config = dict(
    n_layer=13,
    d_model=256,
    n_head=12,
    n_kv_head=12,
    head_dim=32,
    d_mlp=1024,
    vocab_size=2048,
    activation='gelu',
    norm='layernorm',
    norm_place='pre',
    norm_eps=1e-06,
    positions='rope',
    rope_base=12100.0,
    rope_fraction=0.25,
    qk_norm=False,
    attn_scale=0.177,
    bias='all',
    tie_embeddings=False,
    parallel_block=False,
    init='normal',
    init_std_qkv=0.0265,
    init_std_o=0.0,
    init_std_up=0.0265,
    init_std_down=0.0,
    optimizer='adamw',
    lr=0.00135,
    lr_mult_o=1.67,
    beta1=0.95,
    beta2=0.95,
    lr_head=0.00436,
    warmup_steps=241,
    schedule='wsd',
    decay_fraction=0.797,
    decay_shape='linear',
    final_lr_fraction=0.1,
    batch_tokens=[32768, 65536, 98304],
    seq_len=128,
    doc_mask=True,
    train_tokens=832800000,
    steps=13162,
    dataset='wikipedia_en',
)
Each number is 128 + 32 x the weight over its row's rms, rounded and kept within 0 to 255. Layers, rows and columns count from 0. Numbers have three digits each. The size before them is the row's rms in percent of the matrix's.

# v: layer 2 attention value, 384x256, rms 0.103, rows 27-31, columns 0-255
# o: layer 2 attention output (transposed), 384x256, rms 0.179, rows 27-31, columns 0-255
# q: layer 2 attention query, 384x256, rms 0.124, rows 32-53, columns 0-255
# k: layer 2 attention key, 384x256, rms 0.123, rows 32-53, columns 0-255
v27 097:159098110136144154129146158138117093080136127164070150177158127155068060127133090186129083116151113111135121156104080124122113128141113137062137170165132162232091201118082147089144143139151094112058092102135127093068105121175115134109133170148158140126096176132135175095077134124168114131117061158171125140131125090109127159196115159156084147114074142155123110198095085138089157146165139072134157157113180177110148174127170118134144143183189202181119137119108138095135093139183105165143076108143081143151169149133128132127126134139131160083090106161154107131120129086088179121126152172108179152109104094092092119139105128109140105109089099130111064079120087103091155072128148063094096111114089106167168161132166126120081083153136164116127167087166068092125072162133123
o27 097:168103089134155136078143068098073111090139115158148180133178151081173195125140104136123145136120184156080172064143151158137118088185124143137119186136145102113191076101161151164178153126123137096117131189130137134097110084104090096148121185075110046125160127136107133121145173098071135068125148184106125135112114109168106121126125110125123205116126123142101106185109109178185138164108142131098121124137129124112132182102135101144131125104113098078115084175130149128154132148138123091122108113149037132100140157201124118049113134167085096103167175089122150090111097099094099109073103162086140100185154196108104147084091125107155186127107122153147106138161116171101154151153145126130215096092144181159107101169084147123124148100193096131163158148099102100059158139130157
v28 100:105145154092111065114080102122137068209086089118121113072154080123089101154123196106150182132132164110163168140110108103149110158135136133107141110133134161084083095099113115116118141158103062097160168097139094155089198038177088098135103148133169124158118150153119127127155127110125172116116145104179139179165118111198131092148147066139118144147156142144104141108114150146118150123134086144110128142101174123142158143183193115100118175118117141100128148129137109173105174133175185105111166212089161117160152038130162180148120084112194063222098096101143118083186122103110162115137140160132071130118090126161122148135170166165143149120112120169118106098145185161102157081159133100181157122132133110086146143095117117135148109120144095081152121123153161105103101142128022
o28 100:110097145113177142147165130103111074132122114156144073156149085117126111161048159070132130157137125151085095147143132140131140193089052177197155104134183124092134126168137166050093171104128153139089087126098112086159118122130135101056143101096141102133132146114127160150066000160130139128111148145157130154126171158146126158170092141119148096155113151106078176137138154126112134117116073115132187158077108091185081150072165127104061124164146124118131141151171122133108091057154069138101147114148144135120097170181128168107183118156136155137141092172105142188138147149119133137128080122183114172151160083136116112104129103154153123099085102109130077110139092115086146125202101124167067135114136067104131133134093153170118104129099086148139099124142193141133161120171198
v29 094:147157157012139158126138142113125172121126151142164125092105096220180163123131132079128140135165163093149130108109170125081134132145109107113051150097106149191161094151098112100134125150155129111135094102151053078115142176082038139124072176095086167096128095113115058114059132197104128103119141114151120061120109109178145088154149031135169128065123153163147136154068117137122207142115104169082140187164126088135213131149161152148118121138126182115130128117173137093137123152121118065142097143109152144180122145130088078120134162151105131118121106101086158153179169140117196125079133078152132132125145083128112126101104098079192124129139146139154132159133116110147097138101149199111129118076168133156116134124140162124144101155128145137130137121135174087095113110141170
o29 099:106128102134097115117150098115091113183098190060111218105080114110184158122166133172118138109116173130128119090188111160104152139138156067075164104115145163131083153176145090153140161139125130141096134215151141178134181147155206120144171066148108133097137161096102083162141075114130160018051116097150105170128092118159144107152105148108041134141085164130110136118159165101108126122112148101135117159133156130081111134067060075139108125049117091150140118124136137105140092117139167135137128134067153121080102071136147092092102125120127110130128085121135143115136178132167131102130118084116116156168139127141131153131161146147099103175167161094119173113099055117152084168140111127141126111076108098160148166099148111121167136150196159155124163229130136167118138137146177
v30 093:140083106133149104141110168162144191163143215097122101088146185109101175121105083152093080115141116091088105101163110155125159114069101060079116103064142083131088166147093146179127108098130081093075082172139140098082143090120143128165094113162074163141164141126122143140103136111150121058140111129101111124123125173133142181133067091093084164187119117179157170100170145176116115139130171131152094155114154101144097110051163148107137161165101137095132124122223125130146158166174041128118110028183122162136104132114082182136115138119118174129108157170128089147122145124148150149154117146151147140115125088132130123159102132147107139123117164117160164083103120144143094104043183135154161151176045119099139129146114174096157174140109108145099160126084137147115110070115085
o30 091:134174178121128101095068122152206147119148141153116125073135129129113143129153084104101152149192137127120103076068137114133134089107153129121059127116164105106127115116150113153154128098095146129101156109082144184124142157094093117128159130144115108145119123085151096143139151179181116205087150140080070152109073144212162113126100103140093148137112126096058087095139097148177165158093145157128162130201138185103181086133143173149131096158078129123172156142124140125132098126153129110102078167147090104110163133123173091153101124099133161129208105124163150156173178121143180113100090174081120200109160102169103163154143140116119096119168075128162082067117078173080118124094094105070158124108111098177161110133085210145114149102095165155178175075076159120089140108085121
v31 090:126145113164077113182168110118100116100141141143097134121079112094121120170118219114144124109177146135157091071142102119137097114113168105105177148139076143104099096133123074099150107181145138131149100062128118141177154107115140125124114097152091074152050109148120112138161137176127152107075107135140110140144132092153117100153117089074149115165144127179076220076090170087164140126113101187124106095101099088172143136123149222145094159111120138073122099126193135135144144109115127065143168119112192152144135110133085142104120116095105132190051107188121168056143139191108143151105138095089097074105136158129131148106076074128142175136179160062137150186100205153149117095135176101148127088165175122175136149126102154071151072147122141142136123103157095150124091095117112
o31 094:136168151116093137115120162072125151161107123159131087135168106152109110128207130084160161106153074077148156188198119101075165141138119134050089120158239129095060147074108131113097121134104118190131086121093086165114107201145115116129136067132143166149081138105120118157146087126168109112113119150112150141106185131169085166175148179140082103149118179134118145105117100137072117115165143137108187146108113173157070068119096073116185122126154124155098132109200107090108057060143152198105140093086152176130127137117135080169179139139075120153153079143168109137146160148109095115092108089147121088094169125156136134113147119107120126123202130080162158123148089099186091099120121119168099119124114144146153153088160162139098097134168105178092139132093140095123145159136114
q32 105:070160159130117140094124098091089145117116105119151148147131119112114102043126123123108120154175122156082145127152121127104142128065154113112191094141121125117179116090128161100137169139160126136230198101113137146149112120198117159120174137167017130158147123178158114108136162115218099150155138159095142099098127167164163086102129091101151145167119126086074140129123170130159084125113111106100181169083069115122182077119137108111065139107125167143150111193070135114168148186149136101095095138135079111106097166115097107102079141137126145093192159155171138143164116136150149082097109038179117127126144189122092140083131091095101084057118071123114130139127137176084114138123185132193136136139170085144120137110116133093085188140157124107145136115140112110165123145064123
k32 089:153107097127121114090094131118102136109121105074119153076133116118077118113096119144178151099086107091115162079162122076127146097111164126141132117125186132126094046095190135124121200061127115180125120135147125182162155096102135128101101138144163120075135158111156173167131187128167076144075134166093110133158105117115192151168146081154168158166077158157127172146122124158147141133162098110169148119117114083078080125168132155147107161139121084145137141166086185068152171163154127130069158111139088119158114155045098202158083176113127091086154127145112167128108162106056180178125103136087125190103148148081094128135132144118124116099095141136109113167111097160143125149097054142147187127079144066203179113132118136133120134068122132122056075143112119171162155109096169
q33 074:143119163129085131102133118136105180149114116128202154133101096131170092129125208165087152166178097133119128127107141125090164096087168155141123118155136136118178160071143137075122128128132131149126203087146125109144163164174131142182171183194083094081180152108140148130120105105168153128168155143089099108107156140114157039128133101098160152142157129145120198117102170040151092079105180126101117145055088125070222094109146095188105139142098147136142095170141120198118113158110097139128099120129090093136075114117096103080114094131141143135160175160120102190127159145121161117080118064141168088127119115136118096108109121127120072115129110151142157112077185110154066160131154167206099165134134068151083110103091120084119135127083082126171155168113126116156092170135145
k33 138:182125106114127062154148160163180078158148108155118081116124174108139126169148106088115134128112125113143137180150117156146110177137123120130108144126131152106139187158109163104144083204114144094095132154095145120090032118122141148140101120085143133160135118137080129106118030140055174163124136088137121124156138108147100114078103126135146082101151109145161088126114094166111153176138132115157124074150124171147124192108098150117127140131107127116128135057112117141107126105130125120172151156154176138122156054208130152139223102140147126140089140112155092115098116115143066134184108135120107082155076113180152155187102114130116200218177088124047099144129108096119161077160151172074074129129111226102132071082129175109180086130102152136134139088143151133101119134163120
q34 074:129087148078115124123122165116146147127143063099175173156101095117173115111132160128100167166150092138071101117108131140095157124063194113140084141128108123084156158106141093158110139186127130104125190143156100095153163083141121166127133217159142152073106160106115131112113124108171165115167186141115138110124138166138165040143065112132129120112139128089103147131159151117123108110137152086165144068123121111079083141093103096145134094092096121131152121158173099185119115076109126128123132138138185145162077125119090128135116093106109223116176195159128144167156191091141091186135098139130185048147115162068093099160105124142073074095126154160116139183108160159134040167139130224151151108148146063081114148162110086114135134122133104131096191166113128108137113110125086
k34 181:157144138126092089160151112206137116162141130120124090119114132134141100152162152114079146143153152125174099157111146170090101147160167129145094131099100159139155140154103128099142084180132174121100132094077160113112120146120128171165119132123137082160159129132054166112110000136069145159152141089160096132151169109173097132078084143111142112089148100122146114127114119094109147143124114151142107065168117137115163160106149127131111153132104121114095105053133110129137146155119089110189145129128158111123134138239084106119240109156146115151108097130130111138136134115149133137138103113161151105174070134169176104165096118096139186234156118142136090096108112093128152074146131111088075134121166184136090067083122132091151069140088178135145148085153138108120098154156109
q35 101:125126140137178131171179170137129094126171089136091112186127104198163169107096134156117123122101148165109163178117088168133090146172107178096120109134119154116105141118131105139109101116122096100152068144020120128113192153127084139183097119202131126087152104099093147090204136125210156117133173132142105103155063157132156106132082068138159092163140087151159136100142101100122078147123164095196101101136138082116127125102164086127144155090146170100125164198134052154140099108110136135158176073153102127144090183102136093094137164114065122133098135142129126149071141069211041110146095132105135191127118140157154119158192166163126089115129137131138077153108129144149112106183132170122102141141159128093128151134132118166098084117046139116152149098144121121172122124164099
k35 099:158139105100124186131148095067119138105102151110115140070120139129146131182088099136103135153083112121104128124107153146064087151147108100162170058074140111123095113139138099127170191156150136181134124080169069080110125121118175162168152195106119118137087100169161112181105127191066117171130169106101112148100182185150128158144148161107080112104115089131129142138171148114145179143089117213121141138207121123143141132134134153121111098116100122106157142114168125101083127153133132158188157110153177153133139122109098127194110109112112153169169162126157147149145112120091094138172142176142135128132126149111130109174083089170102107121114139139135144118186094120034140131097135092102104109079195105016026114136154140079131121145097164175117190158161095158079078141098095
q36 076:103131073180146167131197120158128108150105124144082097121158136160159120175168121152111142139102154119161106107073083125141108139139133191104136108200066143154146164181174125165151105208168133093160119156146136085087101145127108138120135166101102093139124070160115094122188092102098145169112155126143149162103174114092120173067124129092117116119145105121146153185102097138106145127115128063150077088160160100166140108115105034152133143111127114123129075093174134126116158171111076126135141114118164104110147100144178080097146170153161115166143134104144101093210129094149112056216117113124103123133126099175150141180103150112107114142123140135112171085114137110090118054150105090080066175103144202127153127074149098144144117156075115145161200066155179152074122165127089
k36 086:198145110094137161172083160106127110084129091095115113182112171127119123078068054113111142098124140132074173104146103123157147093107144128150170118076108114112086128099155183105096108130114178158124162168144109153151051087104112128088095135129136137163101159120111150154074163160109098124130140104085169087094161170127138108119099148100137116121127178123151110123091093083140142120169072151137191134113120156161125135171104170087141164151079130163131125139056101122139160051176161141108093142129124150150113096102134171140099107137088161155156183083156203094095096108189063133104091076139109110108233199080133157111135154141121150090123119101079132140179055127092139147172151147120170119140090129124181157092139161139139167068184103158116113174100131120169119064157157
q37 117:224154187145109110145188122190123124158106152121110077150091111096183128177158160139090156155146107124145130137090147144105123138120176134136077121109104130162151144156176087129108090164118163161102104122118151093129186174134147132164112088175123078172128064124096174121149070115160152123188170114122087149122150098141114089110094129088117101111187074137101172179124124065072148094145168127132112144156127090127165168118138104122130146134072100090154145094173108126114092126043111150130167151157105114152136135182083078083188059154136133158150146139120095153087146167112182131119116061102197087119072105144084096134142160126156108176129126113173137102058156102184085111115144103155144137102129160134143074101093105121134084105034110130132177104135144135094093167192135
k37 052:100142095147131100163103165129149072128123104131143097118103191143161112116143107091085146120090130129116136146160142160093118149142114155149108110121207163095146184121103150106176121159145121057109158135093124130099093078143166158129112132101167092141118181123101096176147000122061188206103141157118142162176134126098094117108124133174146068103141139123146104143110056134110132124113139139165142100099121147090164152181097118104119131141109127176151134109106088154114160101135085140153143200086166118133143061211136163099147154101142146123118131101119120116093158089173093125216127159123094119177094129136161105159114154131130201219130085149041068108121126078097182096177126166062121122098150170127095140084104146091159118110127103144133101088126151094117097112148102
q38 108:225146139114095111157196134175135138150133131146105076105090109105147123215170179146094157155161106096138110174099154120113105162145166124127098121130142135148176109195176094099092097157114146142086126102088157110111144155155088170177099087120139081195143068140108133097157051146161143133147153070162110134166185110162112081115102146117110113126174078161084101192105131096108163107108173149121124130131108110158159153094132134124148148131099096110143131067146107106144106136086132163146147139156090133143156139205085091108208055167080111142117149112116107157104145141130178107122127072117177131105078105143082106123107166137140151166173110119176123080075162132156130107108131135141115115116130183144100049108096129103136085102024132143137155154184157155073085167159124
k38 043:087148079143171117152056195117133074104139114116151156171079211143148149154138066114090109100048142130106120148158122157123128092147100157122140100132181153099127152098094138132130150149166115062083158175133117145122108107126144168068160157086155130120134187120140134169145111086034206162128096149116176167135097186122087110102108126186123086123133165084133107145121061121138167155106145139176159134034146136100146123195082129093095159158181115160136108142068075129130160112144093123130119135125149145124122066175157182084082191108140144131115111129103140118113132095167071137178127109135105075154140124114117151131137117089090178156127109136054082126177139117107177121146113108081143126088135133132114195100150145167112137101181082147172124105105141080132121071120097
q39 099:116146065136129147125142162166150129126108163108071117136108113144140145141125150177129083104102155192116137071155147149087134115095151193125091139072142144152162154088191147099061128121078162102164039160128194135127113117149181129076066174152058108150096150143126104148135131085176128138111122146153159107129150120105090161136112081094094123102137147154154110136153108123135167079137200138132164114081123109119148138128110162102137183094119147084193172129099133124179112133134132135200123062190150130109078117131080110157135101094137128089155137137139098114124231138172089093134083127184119150145122097068083148149114100126113128115099134172109118140105125133101114181108108169108070149143133090152076175114107119210160086138123192172168101196134185149102068094137166
k39 097:091067077141106092151065115081140118141173051210123093028135129156097120181091061095117156126103045093123129124166149170157162143093153165093156116139141078110089173138051092136144118135175057135129132173118113111125182139157136118134181171092131126111112144030121146143139150131100220128108127126132110137133113154115189131083076181173123088136130134060073169126104140108108126133135182130153196133192160127175127094129138148170099175132144106133131112104129135105133181131145095105102118164149087160148110122105139102110102154154157120152074144143087144134111187097143137119114147129145143102155181185147176106167144141142127200142107186098118107169115102160139138130138128063164098152103100142093172081163174117117128153125118128086124126156158088100139131127140106
q40 096:142087108113077188092147108115118126145148079063097148194151113152099169066150154100119097142149158116135122113160165158122142115100099142163106152166191097144160163054068149092128110127116122192097178114104131104178178131207162193127132182120116140118132126095115164132133114165167145152106137133080140077107186131151135086208112139148123210135137122148146122129095144100165111120115084112091113164056105132129147133146156098157148134153178091126063020134097118115115141071124121118126104129064076123133053171134101113111138125139126083132127132083149123161202080201115175169160077134144142102153135116132094100173109150157170122096170092153107123140099216150125137138140085143131152088112134136128123134086082099119126113140074074135128106183116147140132117120133194
k40 097:175083107143123094138095146162132104166113124096141147030106136130186131103108121177096177136110078189139129100062102109100113104060081147149120215144138165146190133130123106130131128117112105125116155133079182086120084119174116121111135084117125187112186117125127170128138120163106162120170130127138119121100083139076116155152182119135143095126079117156072126054182161153151109084057157106156050088148162115049155104107126120104182174116103141160101170177144093107128136135109130130092079100157161101149129096112123140136128160164137140144096094146130097121132054133124125151134175084146157121115111125122139103153071156125102157100130105136095138048098087148173135125156164163097147127107192155202102126161200176109096118111140143157164100112104118111169198135084060
q41 101:084119132075116169113093132152077134127117135137154148121118131162149127134079075148072103120197105123113082126129124116098136186128181133156152144185123106204181150130088098186155111144127143076119143163132101151139099177177084140089186180098137080072158175125139112156129150183189093126133096051169150126167117117139104156107109133131133149168128070157143062154134079153116118177076114120124122120115119132146145130107112132138141202152190134129045102100108177115143145098084107173185075159075169122116117189116111063078171095153154111144078140111074115111151121107166115147117129088144117142141114144164108176107117167090126134146174160137110084069128121077165150174158084157145113129111082157082117115116144163113170078138101076151084112120147123215145130122157193
k41 102:150129064160145142068121188139144128079130181163149160170140125158131202138144156092128149128065159115141102150110149139083089129157157120130148142117135117086060117093121109126129121109133111144129102130062161116136100206109095076156163098136163170162110104125118090106145095169144156136126086127108123129143180063121097081106142143124064082114094188171050153065141147116101103137098149144129170149118115120094159126142110072213121111130107121134082087105149119134144097158145119074152133118157102132110141086131112181093126087092116135170154080133118168120172102098164134066134090119148106142123147083051067144113123121104143122122101135170119169142171170164062137181130111205104146107179128133088092105164159162182136193109109155124117135155188177212101165188109082
q42 101:170149121139152097088164082140176201116169098129108075198071153112202199136145077081144111087134192104142112079212131126146106116126074132124125106118187156128103119106119160105152057135196120135110079099111120112150139080096162166139156139134184164093097134083108170156097128094132192091142094118078139159164159151088113149092102073131186092129154152125077076065127140119108166125126117160168176132109141139121128104186086102094077105136094105132140171112154145110127145071186105116151172122109165132195124145121170177128107094125156149136095177096118136151097147151143068147150077142111122098140099158124159105130103111107155121125069086168144151135146097161163075144151155128110127091144156142130151100084112099152136116107176114087066135113125214087117174159158120
k42 100:092123147155145095189125099168108111121133128092141126159083123115113127062146103138058121134163063177081172111134184123198126111165097086148135076095129150146145116127103125084100137154126081139144138171177137101118137155134080091116153166077127114179125113143137145161168137098113103099170132153149136065063139126112084152110131110081151147103125053132109129086177100083110111126150144101126120163131122175165123132123159092161168110164084141090115164116154123101116108129080156209099071179169153156155088177164125071107137121140129123153119113101134118116183093129117190129155173119154150156118112137128108077176117116102181160104162143169136155121123146160064093112140077140123103115125108070200167211225135103161078124079112164145166185091161110070123125049117154
q43 099:144081159097106146144137158133095119098165111123139172140122134109150057066094118056127143120133162192109135139161146173103128137044111114166107092039163174113116130108156137113108109139105162162142134136113080099119166148108205121114080164110121127121141161114093121190069125060132137161125144161104089203101179168073134131147160148106061078047124160110131128131103125104112109096091129117146147099107144102122117115063097125103125114143076120120192131133157108198087153154132142112129155179065147107196131133114132090161130171123111171199134112125165153148133161123140111066117147141051156102141119139130133123140122195137106144150127131126136167099124104135099108163160056196089143105106125094162102118126115171160164105113202106111165166179119109128203152102193093
k43 097:082159091146133094143104120156164104089210094078139198126069068079103122098151117083134180089102186147123093082142157107112147087150145123130121120140161130108146158112160111120115127103145126117177116123188153124108071157149161152141157060145135104192095058181197194085158125105112139138096140125153146137188079159153150135125131206133166094170123127146098063123142122151141130147184087112130118112151172157094170116127153145087105092171183122134124208123107073133112136085117084072138146098126150131111092114106090068160148155086134097131119103150155162138164126119099158157137134143181103215049103188193150154122124103133109161080107127144170118166136111177140036119141114097126077080110104118147157116105066142130143129108116166111133104118112128156132138086140123
q44 098:102198104158097142131127070131133139158152040132064093182173140111136149121162201112149100132146153134111111096116147100089096137095134132171103097194120144107141214190109121140179086165121079074115173187188149178074116144119207096107162177136159137172125130101073066099130138194147159162201116099146140132139124125107164127137125148114170121125135149152218140119144079106114133153133126097176097105122127176088063136143060073149111077112150121057155121091127085176095133094157127111155123088100157113128072114125133111111124122102155102124102119110088138173132150053127097117101177131125103090210107127159144130132169108128134150128121176167113091090122163148100115089145169091142130096096138150074163136121172153148152144107133085125109124109092157124172127156099104
k44 097:179078175138138096050136126141125147051122102147178154125132066150140095105095167117117143091139117096145172112129127104073090122109156139164114119098112131189118115134162134154091102128117147120135079092106128094106165098164114126096156124180063160137137114124138192195081125142063089107156111107170132097146140115121147132116125153131067138120098095133106155122183158136149123068127195147165147111136078152115161151113200164140128139145139085136102125131121138095072136094144215102158134132139085069105128133100133069144107093132150186247193128189166068152200153179110156080128141141105109150106170161173131092137142173117178152093080108096145177183081084138127176125123082110112129132134135160156158163146140127112126142110170129065090107105161100076119104126115090
q45 101:098141119146079130115168107128176166123110155081133139076130133123153174179134148145158145100120080080149099088128157139130086120133089140165152120227161134139155163143142095135173137105113149153131046109111182083108121135125105140123158061093175106081109098134138141102105117072137112129137080122189117168171130072136151198146120086159105149065165153162118127169132122131094126059047129213156125140148161071196130135157130129112130113096050162123109173128149139139074155137082108130124166070098119159185076093126158117147119170134140083082121183120149150116055159112088142113066134163098120116090169182127142117144142104129113143123086130154129213175150174137097192153177081081097138161132139093119178131124145155134111106176133143149123111141117117092061110150121117
k45 099:117131148141101117138116137105092145111094127071116095158131110164073123127110128117123093125123164102103188141101141146119156189181145150100163186174117140116103081127123137132073132092115072167130110100198079107143159126107125112173166059160107090125201100200163104131161127144110146124067157134108158141124125150107173158115146139095100184119120135180123131128076155198116149111109202048037188108095137146101117106113163077124191131087151174106146172141123148099122099139142201123074069094159117106063160159119144103119110114164099156130075140180143095114181079131164158129121082136095122097168108073195129095117132078146166077172178079136122096101081118117135156108158152123105102139118120201129179165182132096097109097149126137128162146147148094139105135151156157
q46 097:163107159123152075108095105122066111208094128129145128075086124128082127191079141103078127176137102076131078106129149095132165106078162120126121098216187129129170120128170149105121174088141138155111175139117138147149137119124155116161173091143111071123138177139123127154125122156143139119152136096072179104160129168145165086139122095138136173148155159109131165184136169137172077105178111134121100142114089094095135153132148156154118190075085057160084067132108134113154139105145086152106113160162128083114162117126110163043131104116149120154162092208136058176075143110081122123077141102155126102122093156107103121102085157145128162103182148122090137126115166091217058169113167116157135126164170132170169125115115146098106074125115050122139100111136113154124149204141108
k46 095:111078118133144069074171140123124100138116109114098094190118142080144111145165119212176072145123076152132179171178162138091180127114083189181120106157167124099127139086130102132116140097113192129104144102156138151111080112114148181109111147095137134142108143138171112148132142094158121170078161134105080091143137080058142075129136140195124131152116118168123182104133141180133137174121110115055128098042131138089175179122054149184156112129141180134167152068117119154132079119147171141114134113164109096110136115121111181115107114161113119127133114138141112080114127071168149154149076173156152084098157069119144093150058095085079114143136131154085111151074112168177190142147153134118128182122162114136132143135131185131097153143113148127134073150094161071203154084096176
q47 096:121152169067124162111117094123082135138192126146070130138168173144084127126128101137174067111134123131068160112146223177113107074144137171136092164136103086120188109146114103127206120070111118095061119107103178123128127120124182118118041108143074072146076139147137109068086123130112151144127159109134100129157171086114062118135154137109094137134128140115109146097192096122106109122081138197130202110209139150119130107122127181164150178163169138151147121122155119134136164133152132129166128107104155131131131134155189126121100156135110117154138153167099118136124105025117087143120096115035141152141175092091156116091082137113169158153130095075168039149167098151083159162152144107131130166135112119073121124109158147106193132145152122122105151158119138142069155081108107
k47 095:114115086114150130118151091111128129093096125157150127198092183134115107063103166104037135136174131106134104127148065138092097149065114149150143102143137095108114118088152189041076095119182066153155050119162043121160148139153124137095120108145161157118133110149144124121157125171088095126143147145176154139135106178166145112138132140098115090138139143119109138218127156140149155109121163081117108147160138130142103107096109121083050115166150077089123151086126107151118127162128062148088100101076097187168123195098157178177136144148093154118137121132122071148178103141200149163130136128188097101102135196134127139094123160147064168141141152119126099114151143163087177085141095146113134198149122147157179089151163105167126155155134148108126115087129123073085126159177063
q48 100:142127124125118170170132128122126078149095068071059150141115070110161152197158128092131111104198127144162132151160115164141144172120180142131123207142138164125119119125107136147099101140102124117125113103127136194131167158111164165107125157083171109047149119138154143072104131151193130142111148126123118151142152169117102096101144115161117168119125095097075136169153148146144030115142106139112119147112112150093098143170169102140120145131101114123189102138144170090147170137122159173156142154081102197156097148127108212147136105109174082105140118148122091102124138164155099075140110147105114177159117114079138169107113089032129123107095098069094127138084125141124095092164180157170160135085125140146175125088163098086098115011088146161080115120160191110116062159072140
k48 099:146109095130155167114140078130124166171136103181109088115103096169148136087159116149145132173117153148145114105080169093174113077100088102092170102147119143122100187057206097128179097114111092089101097191118091161161064140175122086124160163186170137159135079121113127155112115182148148118235125144108129159115131189132130122144096106144152156131090126140188171109090074138090163089100174202145158131122160146139116153062105105133101111157121142168104123071117105123099038173137115123148135133118147082081153169152073104152115126109133085109150158074114106172145163096089196140136170160150131120134092106170096080113142117099120128156144102128126095126094105116115111136175171113110141110148146117161075118117173154132129136193146141043124169147139039145085173107117133
q49 099:129090160067131164158109090129133123133145148139123184115116140117175105111114039136180130108100065114118164149140094106159218108121141094202122148099140090191129107168083121163131097140105166121155162090205110119132137117077125165148137121152167169147143187107087135108092123164103128171118121160069090101140101159124106091141056142143157105088134155114147123186122080152102136146127110120144117136170146127118112127122138131124114078055196114190139124129104142133143133167122122131144125172132120213141135145115112163184139139145086091101149056123137060104156159080174085153128109153172083111178077197079140101127130126080102110160102133156126103104134160182164125037105081129144118128180154104191117139166158142137090132078082127115148101100222170130136108114090125
k49 100:131144072139155118157123083199120135091133149108120182159098163161126139173151134102083162150146104142120138105107137134128094157103147139101131173112128158139109111120144126089120199073121121110101094128131097107097133115159132124138155139122090110084155230111107202128116126153129102139175166100122168153110174153140172181112166101154124106192068141121130157146141113170068133087158093133110056071152124123144068129189165062168134119126127109189143133110148066136120090186133092122127157128081177093134103124138089145079121107144149117095101093110126189154152162098133176157151071131104146123101165142077175165088185098141106119081118160044149167202135139082106079142118103131091128156157105126062072129110108156108149079119174180080169158089138149154146056085097149
q50 100:131139106050172135144102099202110096103199116164165152107103132087115147182117122131178125097105103042109153176134142148141124076100096115126097091134132105086134132122147155154134061093092097150131149147139194116144093094133109120142101155178184068070137168112126107113163116108120098104124154155058142139128058118132118200116137146134091142125140106101098103139205121127151178136091062061121155157093169147106124119197114113154182114206132175101101052118145100124188156056135132131149144125145173139123186071123161189136137101113138156096129109102143105107084116139174118118091204124167085124070138159056158139178108149112088135131149123181142087142115077092151107154174107127160145150159082141108149125179152159129155122130140134156123152130083134144131094089139155
k50 099:067066131140049105142228167166096167136114132113177115138124164125134137148149154039097104128137101131183088135136083094123123174122111128140146157172131143107181103141114078100140108112118137142150119101145120153125137120106085145136163133131157165187153141141148066140086139099130155147139171134150138140159156158127170080122169080110166114087141134139093148126149125130124081116157171115082126146137161145118090149045120172098109171122152126120132087110140120134147120144091063190150075115185134128098090186189083131130086089051160135102067104148129172084143129133178060127095069116082136088083122099113124174140188110094172136095099160131140104088148137175144169154090108174135120149124182095154149207112131100079117155190166137128142117107114126159040180119104105
q51 091:098131160114182169151076139138139193153086144162118154116145087168136090124128163153096129140144074117144183139142121105129092150175146122116103100115163152117134129087109188107130163133077112099063155105102191177124187099133095130148157121095176160127177155042124161174073125109119130170124131148140130150143139131129185145079148113152151152142080106120124112114155145112145143054072173160139147106120092080152116121087110110094127111164170117113114125149162139135129083181198152123151129114136166093152099063108175139100092139153208086134142150071228071055122165154096165079152154149134129078137160138124180058085109143122180189152102123139105154108108099103094155134139147103162105126097122082135100134112109120079122119130110067141113114090145139137084096078233122
k51 091:112124141172148141143178136084129123116197110147117159157156129172120139124112113136149156152101166106122127083099111116127165099124131064143155213120156159152097140071116166179131182152146116089133058124104127176144079097145131130085170165162048107154164112126167061146093105109151162135168126118173155167081217177106124122133110096144097162187091113150118113097063124182141091059154071083103146215160144172171127177083132125140180110148126099150123118121126170143120088095103142145110115137124100178113099095131182141070101146145100061099138137115104131135106047199168158113087135132125105138073140166132156147143127143129116103114131114096075051144137114147069106102136107116113152078128123134130139117181110114089093164147133069127088125174125167083143150148086073
q52 095:138113096150158175051146132141153161155218109139072168118141070124121164151166136110142131144111132055184156138150079152090127124141118099120136123122120114201121127178189107125139127151072175102114166161139150108117139084100121104088135147118081132120132131186096119102202135166118115122128059099237107046154077173112132126134142142146106147098092063096136101173141112170122125112089090087115050106111131068114096156131129095120094070106125164160114120099096115105125155111065172162152137154106083160127172136164127075141100089141118142122088087165075117125113167130141091088140180142118160100110129187138122144103099190172098167163094120105135074135147138092157071157164082170160187156131119200139091148107134125143154126151127111099083115136132132139168099111089094
k52 095:128137152135111108190112150083125180106103136103111110046104138147106091187111045112091120129139172164176065147089127140105070139121144110177149160183124144128143126112116121119125125062091097200169137107142154204067133156101125134165106125163091080060151139088127102134073096129132087150085131198125137131105090135207182106083142128097108100145134167147113185103185122082109138123082179168148147109116079216136151138123169139102174046147172061099145149178162100109128149114167149105148147120105143112156116129122097121137120060134141205177136092139179181126136184097115145119111110121126125122126121076175074150058121143094112071126160133153117134107111131145075165136168090086136151127088134066125098116154114140139129133129131127154130126109105123131167181154147144
q53 100:162138130143167076117138116086101065169072133170139100067141126125138124118131141098116129097104129141135131079122169100069125116109122183117075109173146130142127124152100168095107130159110108136185136179111171146186172128201197139063136130117128152112117083125119116107080127123109127116115139109135116116109139195143149159124140153149161188092129126154089065173106132166108126079168117092066132132141192104131138144112144164139085183155089129148065149132111161127097130169146159127177104142162095106119105096142116089062178127098096128160139117172077153047183206122136122062134153145096121147123166081183110135147113099126073127159123101100040135177177170069116109144172073069111118138129165126170098176139190128120083134131123091183153108145075094164082137100112177
k53 096:145087142110100123122123168065164118104117173077125105158178111160149089100128120138123169126191094102124089187100144074087165114142091167121182145182160117078176178091166151168114108073087116134126058161118133189134118174198134136167133093096097128128154100160133197110125108122183168100113102177098088158131106146133144137129156145080136184065073136124077116111122159134188117097068135166104203173114099102075099101134056112121198135166142117134112125138107151112135131099125136060103147079107150092161128126138123148142118138113169168133125173174190135122091078163110124162101134156110176153120158132092126125109146151122122135094149127166148154115111117146180142163148127027113112121084112135116159119158092141162143128125107140125093092128117028071168064145130167